config.yaml
n_kv_head: 6
head_dim: 64
vocab_size: 16087
qk_norm: true
attn_scale: 0.159
parallel_block: false
extras: ["some layers without positions", "some layers without attention", "local attention windows", "gated attention", "normalized values", "capped logits"]
init_std_down: 0.00349
optimizer: "muon"
Each number is 50 + 10 x the weight over its row's rms, rounded and kept within 0 to 99. Layers, rows and columns count from 0. The size before them is the row's rms in percent of the matrix's.

# layer 5 attention value, 384x384, rms 0.131, rows 253-289, columns 0-191
096:49 57 54 37 58 59 30 30 58 81 36 41 50 47 41 41 51 46 57 56 51 55 57 50 64 61 49 65 34 49 47 55 63 35 49 57 52 69 41 64 32 50 56 57 72 38 53 54 57 45 46 52 53 37 64 64 37 42 40 49 48 47 42 54 46 49 55 48 51 53 49 46 54 38 41 48 59 46 47 59 41 61 25 46 45 40 54 66 49 46 47 67 37 77 54 55 59 62 49 57 54 53 56 62 38 62 48 42 51 63 46 66 53 36 46 31 46 39 37 52 43 55 43 39 47 58 58 52 63 50 55 56 54 37 42 50 36 56 60 36 52 51 43 46 38 42 61 51 58 57 52 35 52 32 44 56 54 47 45 41 42 39 48 48 64 54 30 59 57 44 58 49 39 52 47 51 65 71 45 48 54 73 47 49 57 52 57 39 55 61 54 50
098:26 52 36 60 65 32 57 45 67 42 41 54 47 40 56 56 51 60 41 49 55 49 46 55 57 59 48 68 60 56 38 43 32 68 48 45 35 55 58 46 55 62 56 36 74 47 47 42 55 46 58 67 51 58 62 41 31 50 55 46 56 39 45 58 60 44 50 43 63 56 44 51 44 33 55 51 49 63 47 34 55 69 54 45 55 48 27 53 46 52 33 54 46 48 83 68 59 69 60 53 47 41 35 71 26 49 49 51 46 43 58 38 61 52 41 43 50 71 56 67 41 50 57 62 44 56 42 49 60 53 41 44 55 36 41 50 60 39 50 41 56 49 50 46 50 66 66 30 51 45 65 46 50 54 63 46 57 45 57 85 45 64 39 58 22 46 63 48 73 49 50 52 33 55 52 60 50 62 65 49 47 48 56 56 62 52 58 46 49 39 54 50
102:38 61 58 57 44 39 42 57 38 42 59 49 59 47 52 58 52 45 55 44 47 49 58 41 57 52 53 47 56 53 45 53 49 48 45 40 44 44 48 16 59 54 69 54 64 49 70 47 62 59 40 46 67 63 76 47 35 29 63 56 42 39 40 44 42 55 56 47 51 60 49 46 45 52 43 59 40 44 44 44 38 55 46 33 41 51 43 62 44 50 38 57 61 53 57 50 40 46 46 52 51 49 49 65 45 36 40 54 38 42 54 54 64 44 41 32 41 42 46 51 59 56 42 62 39 30 57 48 59 34 49 51 33 51 65 40 54 37 45 65 57 46 49 44 55 40 52 40 41 33 41 56 59 66 50 60 28 38 51 70 58 63 45 55 36 44 46 48 48 50 69 33 40 53 38 50 76 49 47 55 40 59 51 46 37 67 76 28 43 44 52 57
099:52 72 66 71 47 61 55 50 60 59 50 51 55 65 55 58 77 55 51 71 47 71 63 47 41 34 50 53 75 46 48 58 42 52 52 60 33 54 46 55 51 52 32 58 48 68 41 57 59 66 34 59 49 29 49 58 44 38 52 43 51 51 49 60 45 63 63 43 55 51 57 45 54 45 45 48 44 42 57 54 56 66 45 48 51 41 35 55 44 42 53 48 56 44 45 53 45 59 47 46 39 67 42 48 41 51 53 67 28 59 43 73 47 37 65 50 46 47 40 48 61 48 54 46 41 39 56 59 57 40 41 61 51 68 48 45 32 45 41 33 48 49 51 65 46 51 59 42 43 50 48 50 46 73 47 53 39 50 60 42 45 40 58 61 26 39 38 54 59 51 52 52 69 52 51 46 59 56 67 45 33 59 55 22 49 52 59 38 42 53 51 53
114:39 38 37 61 63 50 36 60 69 57 57 30 62 43 70 45 46 43 44 54 35 68 61 52 60 62 45 41 50 47 56 37 31 45 59 57 43 68 45 38 51 69 49 43 45 48 53 44 44 49 75 53 63 69 57 59 40 50 41 38 53 34 58 42 53 52 47 53 52 55 50 36 33 50 30 79 55 34 61 47 53 47 61 56 29 40 33 53 50 37 58 42 48 61 66 55 53 58 47 52 54 50 64 62 59 62 39 44 60 60 44 49 74 59 39 37 30 62 59 63 60 59 38 57 53 59 60 38 51 55 50 42 47 51 43 43 62 54 60 38 62 53 50 43 47 62 48 57 45 32 48 50 40 68 45 47 55 50 56 56 56 55 44 26 48 26 60 53 44 42 43 49 40 68 58 50 58 49 47 48 38 30 51 53 47 59 61 52 61 63 48 53
096:43 46 36 41 52 43 54 42 52 58 44 49 61 50 52 66 57 51 55 59 38 61 47 46 46 55 67 64 51 55 48 53 48 46 45 51 53 59 65 39 39 55 64 59 36 49 38 57 50 35 50 44 52 51 58 57 55 51 57 48 49 62 68 49 40 30 46 58 29 49 47 51 58 59 41 55 44 35 42 52 65 49 55 60 71 42 54 63 38 49 29 48 41 58 54 61 49 45 53 44 46 76 51 68 38 66 55 53 42 62 61 46 54 41 52 60 51 59 46 39 50 59 40 55 52 56 53 51 49 57 43 31 49 51 55 44 48 64 48 62 68 50 43 43 45 48 42 47 50 44 63 63 53 42 65 26 61 35 51 29 51 56 31 54 65 59 61 52 32 31 46 70 38 39 74 50 41 28 55 49 61 50 42 55 44 31 53 45 52 37 25 40
102:53 63 47 29 31 39 45 36 55 51 48 88 45 39 50 29 68 52 64 34 52 37 52 54 50 51 33 39 50 56 60 52 53 66 43 48 45 38 46 47 66 53 66 35 50 53 62 60 35 57 42 49 40 57 50 75 52 47 51 45 57 36 44 61 52 49 44 56 49 64 51 45 53 49 53 62 48 71 49 55 49 36 55 50 35 62 28 39 68 55 40 47 64 54 48 46 46 41 56 36 46 60 40 45 37 30 45 53 55 44 49 43 54 57 58 58 50 44 46 50 47 44 36 50 66 50 50 62 61 32 46 44 47 45 52 58 69 49 53 61 37 53 45 53 47 45 74 51 45 45 43 46 63 28 46 50 52 46 62 52 51 57 70 43 49 60 54 59 52 64 62 37 64 65 50 61 50 57 65 67 67 50 34 36 58 34 46 55 27 55 51 45
106:29 60 60 37 52 51 50 61 40 50 53 59 43 38 46 44 74 52 32 66 51 30 47 35 35 43 61 53 49 63 53 34 39 55 45 55 39 43 34 61 63 53 51 47 41 47 58 64 40 51 40 66 39 54 57 50 70 47 43 48 37 27 57 44 69 48 49 40 53 34 59 45 40 50 56 45 40 57 38 44 52 61 41 44 60 51 52 42 49 39 58 45 59 34 44 60 69 58 59 54 52 51 58 56 33 64 47 63 68 55 54 33 38 58 58 36 27 39 42 73 68 54 49 53 46 32 49 48 44 33 39 63 44 59 35 72 37 46 51 46 61 55 63 47 32 44 46 56 42 53 35 60 61 53 59 54 27 53 43 53 31 52 48 63 49 63 59 60 44 63 49 43 49 62 35 60 44 59 59 58 48 42 60 53 46 53 42 63 53 47 50 45
100:35 49 54 65 54 64 57 58 59 50 36 36 39 46 40 45 44 63 45 39 46 49 49 53 47 52 36 43 35 44 58 52 44 41 57 47 47 62 43 47 53 77 53 63 48 55 52 28 49 48 46 45 51 48 41 53 44 39 32 60 56 65 58 46 46 52 51 50 46 66 41 61 50 65 49 46 45 45 42 35 64 64 52 53 59 46 45 64 64 47 58 50 49 55 50 51 60 51 54 48 40 28 36 50 48 39 49 54 54 46 45 49 50 48 41 54 44 40 52 52 56 54 54 58 57 42 37 51 58 68 64 50 28 44 71 62 38 52 57 47 59 48 45 27 59 42 54 64 59 46 58 61 51 43 52 52 47 55 48 54 38 34 55 11 68 42 36 53 53 38 56 62 51 63 73 55 54 49 59 49 63 42 61 35 46 42 56 56 47 42 66 38
108:42 56 73 57 68 60 39 47 40 34 44 58 48 37 35 44 55 45 31 52 49 67 56 46 62 50 62 43 39 46 39 46 50 42 61 53 52 47 57 51 38 52 49 72 54 48 33 72 25 44 45 74 49 38 49 44 46 35 51 42 58 60 76 56 51 58 60 50 45 70 64 53 62 74 48 58 45 37 43 47 50 46 47 51 55 45 37 39 47 41 60 53 49 58 33 58 39 40 56 52 31 55 49 56 44 47 42 60 31 64 48 24 56 46 30 63 55 36 53 42 47 42 40 49 44 56 66 54 55 52 57 45 29 53 57 49 40 49 47 51 66 65 55 67 35 61 70 52 38 38 41 60 46 65 55 53 43 52 51 19 41 82 56 43 42 49 57 46 43 63 60 65 44 35 53 40 41 39 51 59 50 28 46 58 71 63 52 62 44 55 48 39
104:44 50 41 78 48 52 64 51 53 37 48 53 30 46 47 53 52 45 42 61 29 48 68 40 66 58 40 53 38 47 49 46 31 49 47 65 67 45 54 55 57 49 50 43 55 28 41 55 64 44 51 48 49 45 48 47 44 58 53 49 43 49 43 43 47 39 38 50 45 61 39 46 34 51 46 61 66 46 31 63 40 55 55 48 40 37 31 40 41 53 56 74 56 56 55 68 46 48 63 54 36 39 52 45 61 60 50 43 68 60 55 30 47 59 58 50 42 32 40 48 56 34 24 58 46 62 67 25 47 62 37 49 31 33 52 54 52 62 35 37 63 47 49 48 40 53 39 59 61 47 50 53 31 69 50 50 56 33 68 66 48 49 62 61 45 56 71 42 60 44 49 52 34 58 60 55 46 68 55 25 61 51 75 50 57 52 39 35 40 55 45 36
103:29 37 37 52 47 49 56 51 57 38 37 52 63 38 41 64 38 33 57 59 49 63 50 64 59 50 39 50 46 53 61 43 25 68 45 52 55 41 51 61 44 39 59 67 46 36 54 61 47 51 46 48 55 53 53 45 43 67 59 37 63 48 50 43 54 54 31 45 59 64 43 53 36 62 59 61 49 52 52 35 67 53 70 63 45 52 15 40 40 62 35 45 41 45 43 52 58 53 59 68 40 56 49 61 56 33 45 54 51 38 52 36 59 68 57 42 27 39 57 68 36 46 22 50 35 67 51 40 40 62 41 61 37 44 59 65 50 53 38 49 68 65 44 56 54 57 64 67 60 67 45 64 48 67 57 56 47 35 45 65 57 36 37 55 46 45 40 54 62 61 55 54 74 50 61 52 44 59 41 37 62 44 60 42 67 46 35 44 58 60 36 41
103:40 25 52 46 47 55 53 62 70 52 53 50 50 51 47 45 40 49 36 75 54 61 42 50 57 61 51 48 61 68 49 29 55 70 39 69 57 52 50 20 58 62 53 39 56 74 54 60 55 39 43 35 47 49 43 42 44 57 44 55 36 45 40 70 46 35 42 50 49 59 41 49 41 56 49 53 50 50 51 53 76 37 47 58 48 51 38 54 56 65 52 57 73 55 50 50 60 47 49 73 51 52 80 71 48 55 42 59 40 58 50 31 66 48 47 62 64 63 33 47 52 56 26 51 56 48 45 65 75 48 36 46 65 47 47 60 49 67 51 58 60 42 46 58 52 54 56 49 51 57 50 48 39 39 55 44 51 50 28 54 58 45 60 44 30 58 43 68 40 33 50 51 46 64 76 49 40 34 49 45 48 58 27 58 47 47 41 43 48 49 49 43
101:36 56 58 66 52 53 52 42 39 37 55 42 47 41 49 44 64 35 51 51 49 56 72 71 48 37 44 67 64 56 60 41 48 43 50 50 50 47 46 52 39 38 45 51 60 39 47 48 50 43 58 55 47 57 54 72 41 69 72 50 51 47 35 56 62 50 48 54 58 55 60 54 54 48 58 46 54 51 55 55 53 51 49 33 37 65 48 55 44 43 48 31 29 43 49 51 54 56 63 24 60 61 52 38 44 54 47 41 39 47 40 38 44 52 41 53 47 54 40 35 52 48 49 37 49 60 53 42 43 38 50 38 55 64 38 41 44 53 57 60 36 40 56 50 73 55 65 66 49 49 47 59 43 58 31 33 54 67 49 32 31 39 46 30 52 40 39 54 42 33 51 46 43 55 38 49 52 59 45 49 46 35 53 57 57 60 50 50 50 46 40 69
107:49 41 69 34 52 62 60 57 54 27 53 54 53 45 53 47 43 41 35 52 40 39 46 56 66 68 61 35 50 50 58 62 41 65 48 50 46 49 47 52 43 47 32 44 53 42 44 47 48 32 48 35 56 39 34 54 44 50 50 49 47 50 42 42 30 55 69 42 38 64 51 53 51 51 38 55 45 58 43 73 56 42 49 66 43 41 48 58 43 49 66 44 65 48 54 55 54 30 55 62 54 49 66 47 44 53 52 61 47 58 30 57 38 50 27 53 40 47 59 52 49 49 51 57 49 52 50 43 43 49 68 49 51 62 59 41 46 45 53 25 51 51 34 64 39 54 59 66 52 68 56 53 58 41 46 65 59 30 44 43 42 27 49 56 42 59 39 49 32 21 58 50 67 41 47 57 59 45 54 43 58 44 48 63 57 40 77 34 57 43 29 54
095:44 70 58 38 50 48 68 49 73 52 61 68 66 47 52 41 51 48 56 49 40 49 45 63 44 48 46 54 53 32 42 63 56 46 45 47 29 67 46 59 62 57 45 51 49 37 61 42 41 46 55 36 55 53 44 65 38 53 51 48 54 59 32 48 42 47 65 41 53 41 52 41 60 27 45 74 54 46 40 52 59 58 55 61 51 41 58 45 49 62 26 38 46 38 55 50 74 65 33 52 48 58 55 51 51 49 53 45 51 55 54 57 40 46 56 52 64 51 40 42 52 51 57 49 35 55 66 55 70 47 53 50 34 57 40 54 46 62 50 46 55 49 59 40 71 57 42 47 73 58 69 36 56 40 34 45 53 50 56 46 39 59 67 49 33 52 53 51 58 66 50 33 41 48 64 38 49 35 48 65 47 71 45 35 48 49 56 54 46 46 72 44
119:40 61 56 49 43 46 43 49 45 48 53 74 40 63 44 40 65 65 46 32 53 54 52 51 40 43 66 46 65 47 44 41 53 55 47 61 50 47 44 57 32 47 33 60 67 40 46 60 52 54 43 55 46 54 69 53 45 44 37 62 50 50 43 56 48 69 62 62 55 44 53 49 44 39 45 44 54 37 41 39 48 49 32 47 44 47 49 54 35 42 56 49 45 57 30 36 57 55 32 60 43 51 49 56 42 44 59 48 51 38 72 52 67 36 40 34 51 50 39 68 37 52 47 28 38 62 51 68 60 54 58 47 52 55 47 50 68 54 44 48 65 66 42 58 42 40 46 51 48 59 47 50 64 42 41 47 47 53 46 50 47 35 56 66 55 44 50 46 65 73 52 47 58 55 58 68 58 46 59 32 47 54 74 63 33 43 59 57 52 39 66 56
100:54 44 49 60 50 40 61 26 32 54 37 53 26 38 52 26 56 53 56 45 42 48 45 39 42 46 51 75 54 42 23 69 59 60 46 31 69 55 50 41 48 34 37 70 39 42 44 53 57 48 43 63 69 54 50 45 57 55 38 42 69 49 61 45 47 43 42 57 53 50 61 43 65 38 44 50 62 43 50 45 52 35 50 66 48 45 47 45 48 43 53 58 32 42 39 28 26 58 44 42 62 59 41 54 48 41 61 62 56 41 61 48 61 57 56 55 47 54 54 72 40 61 41 59 52 66 33 60 48 48 46 62 63 57 29 44 54 50 61 52 54 56 49 56 36 61 38 51 58 41 57 50 41 72 35 52 52 30 57 62 44 35 50 60 58 49 66 33 46 48 48 65 44 60 47 51 62 51 52 42 52 57 66 58 46 43 54 56 58 38 51 57
105:38 40 51 43 36 69 40 48 66 53 43 45 48 39 40 50 32 39 31 53 31 60 46 47 31 52 46 50 40 56 58 35 48 30 71 60 46 57 44 63 53 52 47 63 46 45 54 53 46 38 49 63 49 42 47 48 56 59 38 52 41 64 51 48 60 49 49 68 42 35 33 46 36 52 37 39 48 45 67 44 52 78 65 62 51 48 49 59 56 57 54 57 55 46 54 63 53 44 35 49 54 43 31 62 51 47 45 68 40 60 59 48 45 47 49 53 48 38 61 65 43 43 54 44 49 47 41 59 48 42 49 33 36 41 55 59 51 46 40 50 63 34 39 60 37 69 63 57 47 61 74 68 52 42 39 66 43 39 43 40 57 60 43 26 43 39 47 36 48 41 53 39 32 40 58 39 53 72 48 38 50 56 59 51 40 54 61 42 76 55 47 55
103:53 52 60 48 53 36 59 51 47 64 37 49 53 39 63 42 46 36 58 49 46 58 65 52 52 36 43 62 48 23 51 63 58 36 57 55 57 59 56 68 47 44 64 62 46 47 47 53 54 57 57 48 37 56 60 39 51 37 59 56 63 54 43 61 50 43 62 50 50 71 48 55 60 58 54 41 55 59 39 46 59 46 57 63 51 44 59 51 62 56 42 46 45 59 53 36 69 57 47 38 50 47 56 61 44 63 49 44 46 33 50 58 33 54 63 38 71 47 65 33 34 40 49 40 52 54 46 42 43 42 36 52 42 55 41 47 41 40 56 51 55 51 63 46 31 50 76 39 53 39 49 44 54 64 49 66 40 62 47 43 45 46 35 53 33 39 64 52 60 54 53 64 44 43 49 37 60 41 51 33 47 46 61 58 41 45 57 32 50 54 65 45
096:50 55 63 54 50 47 38 43 57 47 59 39 50 62 54 50 63 41 41 61 64 45 59 55 48 44 43 43 55 53 49 67 46 50 59 42 60 48 44 55 49 58 56 55 64 45 58 41 58 45 56 59 38 37 45 37 30 50 50 53 55 31 71 62 68 57 54 71 47 37 51 53 41 51 54 59 27 51 47 52 46 55 47 31 36 49 44 52 44 57 40 47 43 54 41 48 49 33 28 64 54 58 54 54 47 55 56 54 51 61 68 49 42 29 45 38 49 29 46 52 54 63 38 48 41 59 40 49 70 55 62 51 46 38 44 75 36 54 54 65 54 68 44 62 59 28 55 41 71 36 55 43 34 43 45 39 28 63 50 49 53 36 50 28 50 52 51 39 39 54 43 43 48 27 49 67 41 55 55 49 57 58 66 43 56 60 25 51 59 35 55 57
107:44 56 62 52 41 58 53 61 52 47 61 50 54 54 53 47 61 57 44 34 65 28 45 49 63 41 52 47 39 47 58 43 62 51 34 51 50 55 42 43 67 69 58 53 63 65 44 58 63 61 41 43 34 47 58 47 64 74 59 55 48 78 50 46 41 55 45 51 41 35 62 54 62 45 41 59 42 51 48 35 35 37 41 59 45 65 66 52 32 53 41 46 66 50 53 44 49 41 45 60 64 58 41 60 55 40 80 65 46 58 56 58 51 55 47 47 59 52 49 58 59 61 68 54 23 43 51 55 63 49 50 49 65 40 46 34 66 72 57 40 39 61 32 41 68 24 47 48 53 48 47 57 52 46 43 47 40 52 51 52 33 60 40 47 56 55 59 67 51 41 39 42 49 54 45 36 43 64 59 48 54 40 54 40 41 63 45 41 38 51 57 54
104:52 62 40 52 57 43 50 61 38 40 74 49 48 42 51 70 44 49 51 56 38 41 47 50 60 67 47 43 24 43 64 46 64 40 35 38 64 40 53 49 45 31 45 43 41 63 44 60 49 46 34 47 67 47 44 53 63 48 48 43 43 39 50 60 54 53 57 46 46 62 50 67 61 39 47 32 39 55 34 52 68 70 41 48 52 55 41 54 52 53 36 57 46 55 45 44 56 55 48 61 52 45 60 76 53 60 65 45 45 49 63 49 50 59 48 45 54 47 42 53 32 46 31 65 62 58 53 41 49 52 53 40 36 53 52 33 53 53 55 39 42 54 46 47 59 58 36 47 55 65 44 61 45 34 47 52 60 38 50 43 57 41 49 72 61 52 46 42 47 45 34 50 43 59 69 50 49 57 56 33 59 65 49 43 32 43 53 51 40 54 52 44
102:48 53 71 43 26 41 63 44 53 56 51 24 72 62 50 57 49 79 46 49 47 56 51 44 71 40 59 53 51 35 44 56 41 31 45 40 49 50 57 39 39 53 50 57 53 43 41 63 51 64 31 41 38 66 61 36 69 72 56 45 66 42 47 59 42 55 45 46 53 58 52 53 45 74 57 49 53 51 60 51 75 53 39 66 37 54 62 42 60 51 55 38 51 60 43 45 33 42 26 39 51 31 51 48 33 40 37 63 44 40 56 52 41 33 49 22 46 47 35 69 34 60 42 43 58 50 54 54 42 31 61 48 64 39 37 37 41 54 52 54 49 59 61 57 45 42 61 55 51 64 33 56 44 44 57 53 44 38 54 31 37 43 59 57 56 46 37 46 64 54 65 74 42 65 55 47 47 44 71 47 51 37 37 63 54 46 50 47 56 64 55 57
099:53 39 38 51 51 34 73 47 79 51 60 46 62 68 47 48 64 34 63 39 58 69 48 66 39 68 49 61 50 63 51 51 52 51 66 38 56 42 46 49 54 62 41 58 55 37 49 51 39 46 64 52 38 43 72 55 57 50 42 49 52 60 64 52 53 48 50 52 47 43 51 33 45 29 58 49 42 21 65 43 37 56 38 49 53 28 37 49 61 40 48 58 39 54 46 54 60 48 43 44 47 61 59 43 45 48 54 70 44 69 43 43 26 60 60 53 48 55 50 44 57 53 40 47 53 33 58 27 59 69 39 25 40 68 56 66 62 61 52 34 47 49 50 61 49 38 42 48 52 35 53 50 54 48 54 53 55 52 36 43 51 53 49 57 59 42 41 42 42 44 65 57 49 49 60 55 51 55 57 38 50 60 34 59 45 48 57 59 68 43 35 54
112:44 36 43 55 54 37 48 58 50 45 34 55 50 36 44 53 59 46 60 55 40 56 47 40 69 73 56 52 47 53 59 52 46 32 53 63 48 68 54 46 56 63 74 56 61 61 51 69 40 29 30 64 60 30 38 48 44 59 58 62 37 44 69 59 56 38 44 60 42 39 31 49 70 62 43 50 41 49 48 57 52 61 43 50 63 39 50 42 41 54 40 50 48 49 57 44 56 39 56 76 60 49 46 45 52 47 58 46 58 67 46 54 40 57 41 56 59 46 72 54 66 49 45 52 58 48 50 51 66 56 46 38 41 54 52 59 41 47 56 38 54 58 44 70 46 56 48 51 57 48 42 65 45 60 61 52 45 40 64 40 41 53 54 51 51 52 41 48 69 38 63 53 44 38 56 42 37 68 32 58 51 52 57 60 32 45 45 41 55 45 43 45
099:57 28 46 62 59 37 63 38 60 43 51 44 33 42 42 63 34 64 45 46 52 30 58 59 57 43 51 57 61 50 38 53 57 33 65 57 60 53 44 43 60 41 60 55 47 55 68 49 55 41 55 46 51 67 70 48 57 53 45 51 43 63 48 43 44 31 53 46 52 29 48 46 52 41 60 58 62 56 44 52 59 50 56 66 37 60 62 49 68 40 41 40 41 60 43 49 47 52 51 53 51 41 54 53 39 58 58 37 66 60 45 51 49 42 44 40 39 53 52 52 48 68 36 63 63 33 39 62 52 50 48 56 52 59 66 46 45 61 51 64 36 49 59 48 38 53 43 53 50 40 57 45 44 30 34 58 65 65 55 52 66 63 70 25 54 45 39 25 37 47 51 51 51 57 38 56 50 57 40 57 48 57 60 51 57 41 42 58 39 55 44 50
105:37 43 52 47 46 50 45 51 57 43 59 52 44 64 45 43 61 53 56 70 56 65 33 58 45 36 46 41 63 58 41 56 49 53 50 52 50 30 29 46 34 58 41 49 45 54 69 47 39 60 44 35 37 63 58 48 51 68 40 64 69 38 55 56 44 62 61 56 56 46 44 56 51 64 56 57 50 35 45 50 75 55 30 53 51 66 59 50 54 60 53 47 60 57 44 68 29 62 46 37 64 60 31 45 47 55 40 39 38 50 47 55 51 47 46 56 59 57 42 40 55 42 62 45 45 58 45 57 48 30 50 34 56 60 43 58 45 52 63 50 64 51 51 78 46 42 43 51 69 47 54 42 47 39 61 33 44 57 46 49 41 55 49 51 48 56 36 52 53 57 40 59 57 43 36 48 52 54 50 63 55 54 56 41 46 47 47 50 62 46 56 40
099:45 77 42 53 45 36 56 56 37 42 36 79 55 46 47 49 41 82 45 43 41 57 33 55 59 52 48 39 61 43 53 44 63 72 72 65 49 43 50 53 41 55 51 42 50 57 54 46 59 60 68 55 43 43 48 59 72 58 39 53 49 42 53 58 73 50 42 58 63 47 30 50 41 76 54 34 48 52 52 55 61 42 46 40 56 52 47 43 55 54 51 59 63 58 52 57 58 53 55 56 37 52 34 37 51 54 55 58 41 47 27 51 60 56 59 58 60 44 58 54 49 44 57 38 44 46 49 58 57 49 41 56 31 59 39 52 53 53 45 74 44 52 57 50 54 65 59 58 43 44 39 57 45 31 53 47 27 54 51 41 44 57 40 62 49 49 50 57 51 39 60 54 42 46 45 67 29 50 61 55 45 47 41 60 58 57 19 54 55 34 54 48
105:71 40 46 51 65 46 49 49 64 68 53 46 45 42 23 48 53 60 62 56 46 49 40 43 63 56 50 39 37 58 59 31 37 48 56 56 57 41 44 60 51 47 65 52 45 23 48 62 49 55 54 54 63 44 42 40 37 47 43 34 52 59 57 48 51 40 50 65 45 53 56 39 49 46 37 56 55 45 54 54 38 59 60 48 46 56 41 54 45 61 45 60 51 48 33 50 35 31 41 54 53 58 62 46 60 53 53 58 57 39 22 41 58 47 50 25 46 44 48 33 27 36 50 37 48 46 45 39 28 63 51 46 62 49 49 37 50 49 65 36 54 55 43 46 56 50 61 35 55 46 31 40 48 69 54 44 52 42 43 52 50 52 50 25 37 57 44 67 73 30 58 57 47 26 45 31 53 45 48 48 57 42 46 69 52 45 60 47 47 46 52 34
099:52 57 45 49 42 50 28 27 52 39 44 49 43 60 38 61 32 42 55 17 61 46 61 44 40 47 65 49 42 39 41 57 51 41 51 38 64 38 42 56 39 61 40 39 43 43 70 56 49 61 46 61 44 50 65 52 42 53 37 43 46 58 52 44 49 66 63 59 45 56 48 59 49 43 45 61 59 46 76 22 42 49 61 38 46 68 36 44 47 50 57 72 50 50 53 37 49 45 44 32 51 59 56 35 40 76 73 17 65 48 49 44 54 52 51 59 34 48 40 55 55 53 56 38 42 42 65 47 51 26 35 53 42 51 28 54 51 59 66 42 52 46 58 54 35 39 51 50 40 47 50 44 57 51 50 51 53 51 46 52 38 44 48 62 57 41 51 57 54 54 45 36 39 51 64 60 33 54 52 61 28 41 66 29 31 55 60 63 45 42 47 47
106:39 65 53 58 52 65 39 35 52 65 47 52 54 51 56 42 49 56 39 54 45 34 45 60 52 57 56 65 35 57 67 50 51 55 39 64 54 38 53 62 46 43 54 67 40 55 52 82 68 47 46 38 40 53 47 54 57 59 41 32 42 31 50 40 67 62 67 26 51 55 35 48 40 46 59 49 60 34 59 52 65 37 57 43 41 55 46 42 31 67 39 51 41 48 50 49 55 54 55 42 58 43 53 43 58 60 49 66 49 69 63 43 48 32 50 48 55 53 65 39 56 38 25 51 47 59 46 44 43 52 48 44 56 57 46 54 54 30 57 32 58 39 60 58 54 52 62 61 50 60 40 69 49 62 68 55 56 51 45 57 55 60 46 64 38 49 68 57 37 43 43 54 89 47 61 60 52 64 58 43 39 57 58 53 44 74 56 50 44 61 68 37
105:46 32 51 41 55 57 58 59 50 54 61 50 44 33 54 64 62 58 49 55 45 54 55 45 58 61 46 31 42 44 48 55 45 51 67 41 47 55 62 28 63 59 60 44 50 30 52 52 56 48 40 53 53 32 47 50 43 35 46 25 49 57 54 54 57 36 58 56 58 46 73 53 43 47 37 69 60 59 59 49 36 54 60 58 47 39 57 53 38 59 43 59 48 55 57 46 69 56 64 65 59 44 44 47 57 59 38 40 37 65 54 32 49 60 51 45 46 38 54 60 47 60 62 54 54 39 39 29 27 53 59 58 35 63 48 41 50 44 61 42 55 39 62 64 48 42 58 39 49 53 47 48 30 57 59 36 59 47 38 37 43 39 57 32 30 34 47 44 58 49 63 55 56 49 58 57 38 47 36 44 61 32 39 39 55 48 49 54 27 66 43 38
106:58 45 42 44 38 65 57 54 53 50 61 41 54 41 61 47 48 38 38 54 58 41 56 60 62 42 46 39 45 52 51 47 44 51 39 54 45 32 49 60 36 52 56 54 55 56 38 60 60 63 44 50 43 45 44 56 27 68 55 52 34 47 56 58 48 52 49 75 47 47 62 48 66 56 65 51 34 57 56 40 43 23 44 49 52 47 56 39 45 59 40 48 46 68 51 38 45 45 56 36 46 57 60 33 54 45 56 60 48 43 33 60 49 61 39 62 29 42 43 37 45 78 56 62 51 34 47 55 56 47 54 50 58 56 49 27 70 41 40 59 46 62 45 64 49 37 35 56 53 46 59 57 64 46 48 55 30 51 64 45 48 38 59 45 45 63 47 57 68 55 67 42 48 60 53 51 44 54 29 66 47 52 53 64 50 61 39 57 51 42 42 48
108:44 49 64 46 42 72 60 55 42 54 50 65 35 46 49 51 50 46 72 62 58 58 44 58 67 48 30 56 45 42 60 49 47 40 61 42 46 54 54 78 53 45 56 65 51 56 40 44 38 48 61 52 44 44 41 52 73 47 26 43 54 35 70 53 54 39 36 38 35 54 54 66 62 48 41 50 42 65 62 56 69 49 47 43 50 43 45 69 46 47 69 50 44 70 52 76 56 50 51 49 61 44 54 60 53 56 49 46 56 46 45 41 52 42 53 42 41 59 59 55 28 49 49 51 53 35 44 35 42 57 48 61 41 45 33 41 39 39 62 56 54 51 61 46 46 74 44 58 45 42 33 55 60 77 50 58 51 42 60 56 38 56 47 59 56 27 65 58 69 41 53 67 39 42 40 54 52 64 53 32 50 46 60 55 58 16 51 52 53 42 37 63
100:43 78 52 45 29 62 62 40 40 40 49 32 50 54 45 42 45 59 56 56 62 57 38 41 60 44 69 71 59 52 61 42 46 52 66 70 52 63 34 33 43 43 42 49 60 47 57 58 41 55 41 51 63 35 51 63 38 71 63 57 48 51 63 56 33 56 46 47 53 37 37 55 43 42 55 32 43 56 44 38 46 48 56 46 58 49 44 50 37 36 48 45 49 49 55 39 39 50 68 28 61 41 64 40 54 42 39 39 43 47 48 45 45 48 40 55 57 44 34 44 48 56 47 40 36 45 49 59 60 57 41 55 52 46 67 51 41 40 55 54 65 43 53 61 45 39 50 38 56 62 49 39 56 34 44 46 60 53 56 41 38 52 46 65 48 46 45 56 40 35 43 32 48 40 32 46 42 58 60 63 48 55 60 49 53 64 40 45 61 35 44 68
103:47 52 44 38 45 51 60 31 32 59 36 54 43 79 47 54 63 62 59 50 67 51 48 35 42 45 61 60 59 54 49 57 61 62 38 60 53 51 62 46 40 45 41 32 43 49 36 51 43 51 53 58 48 36 61 63 29 46 69 51 47 57 46 48 68 58 56 38 57 56 33 55 47 47 42 49 40 59 21 50 58 54 49 57 45 52 53 56 56 42 59 45 41 32 58 54 65 63 49 61 61 55 48 37 45 55 49 42 42 34 42 46 39 55 59 61 53 50 41 62 45 34 56 49 50 44 39 57 50 70 51 29 54 52 64 49 57 54 36 60 35 42 41 58 43 54 59 44 53 64 44 48 50 45 65 55 27 58 58 47 70 57 35 50 44 48 35 47 50 64 52 56 43 44 47 63 46 78 51 56 51 50 53 63 41 60 49 56 58 36 61 57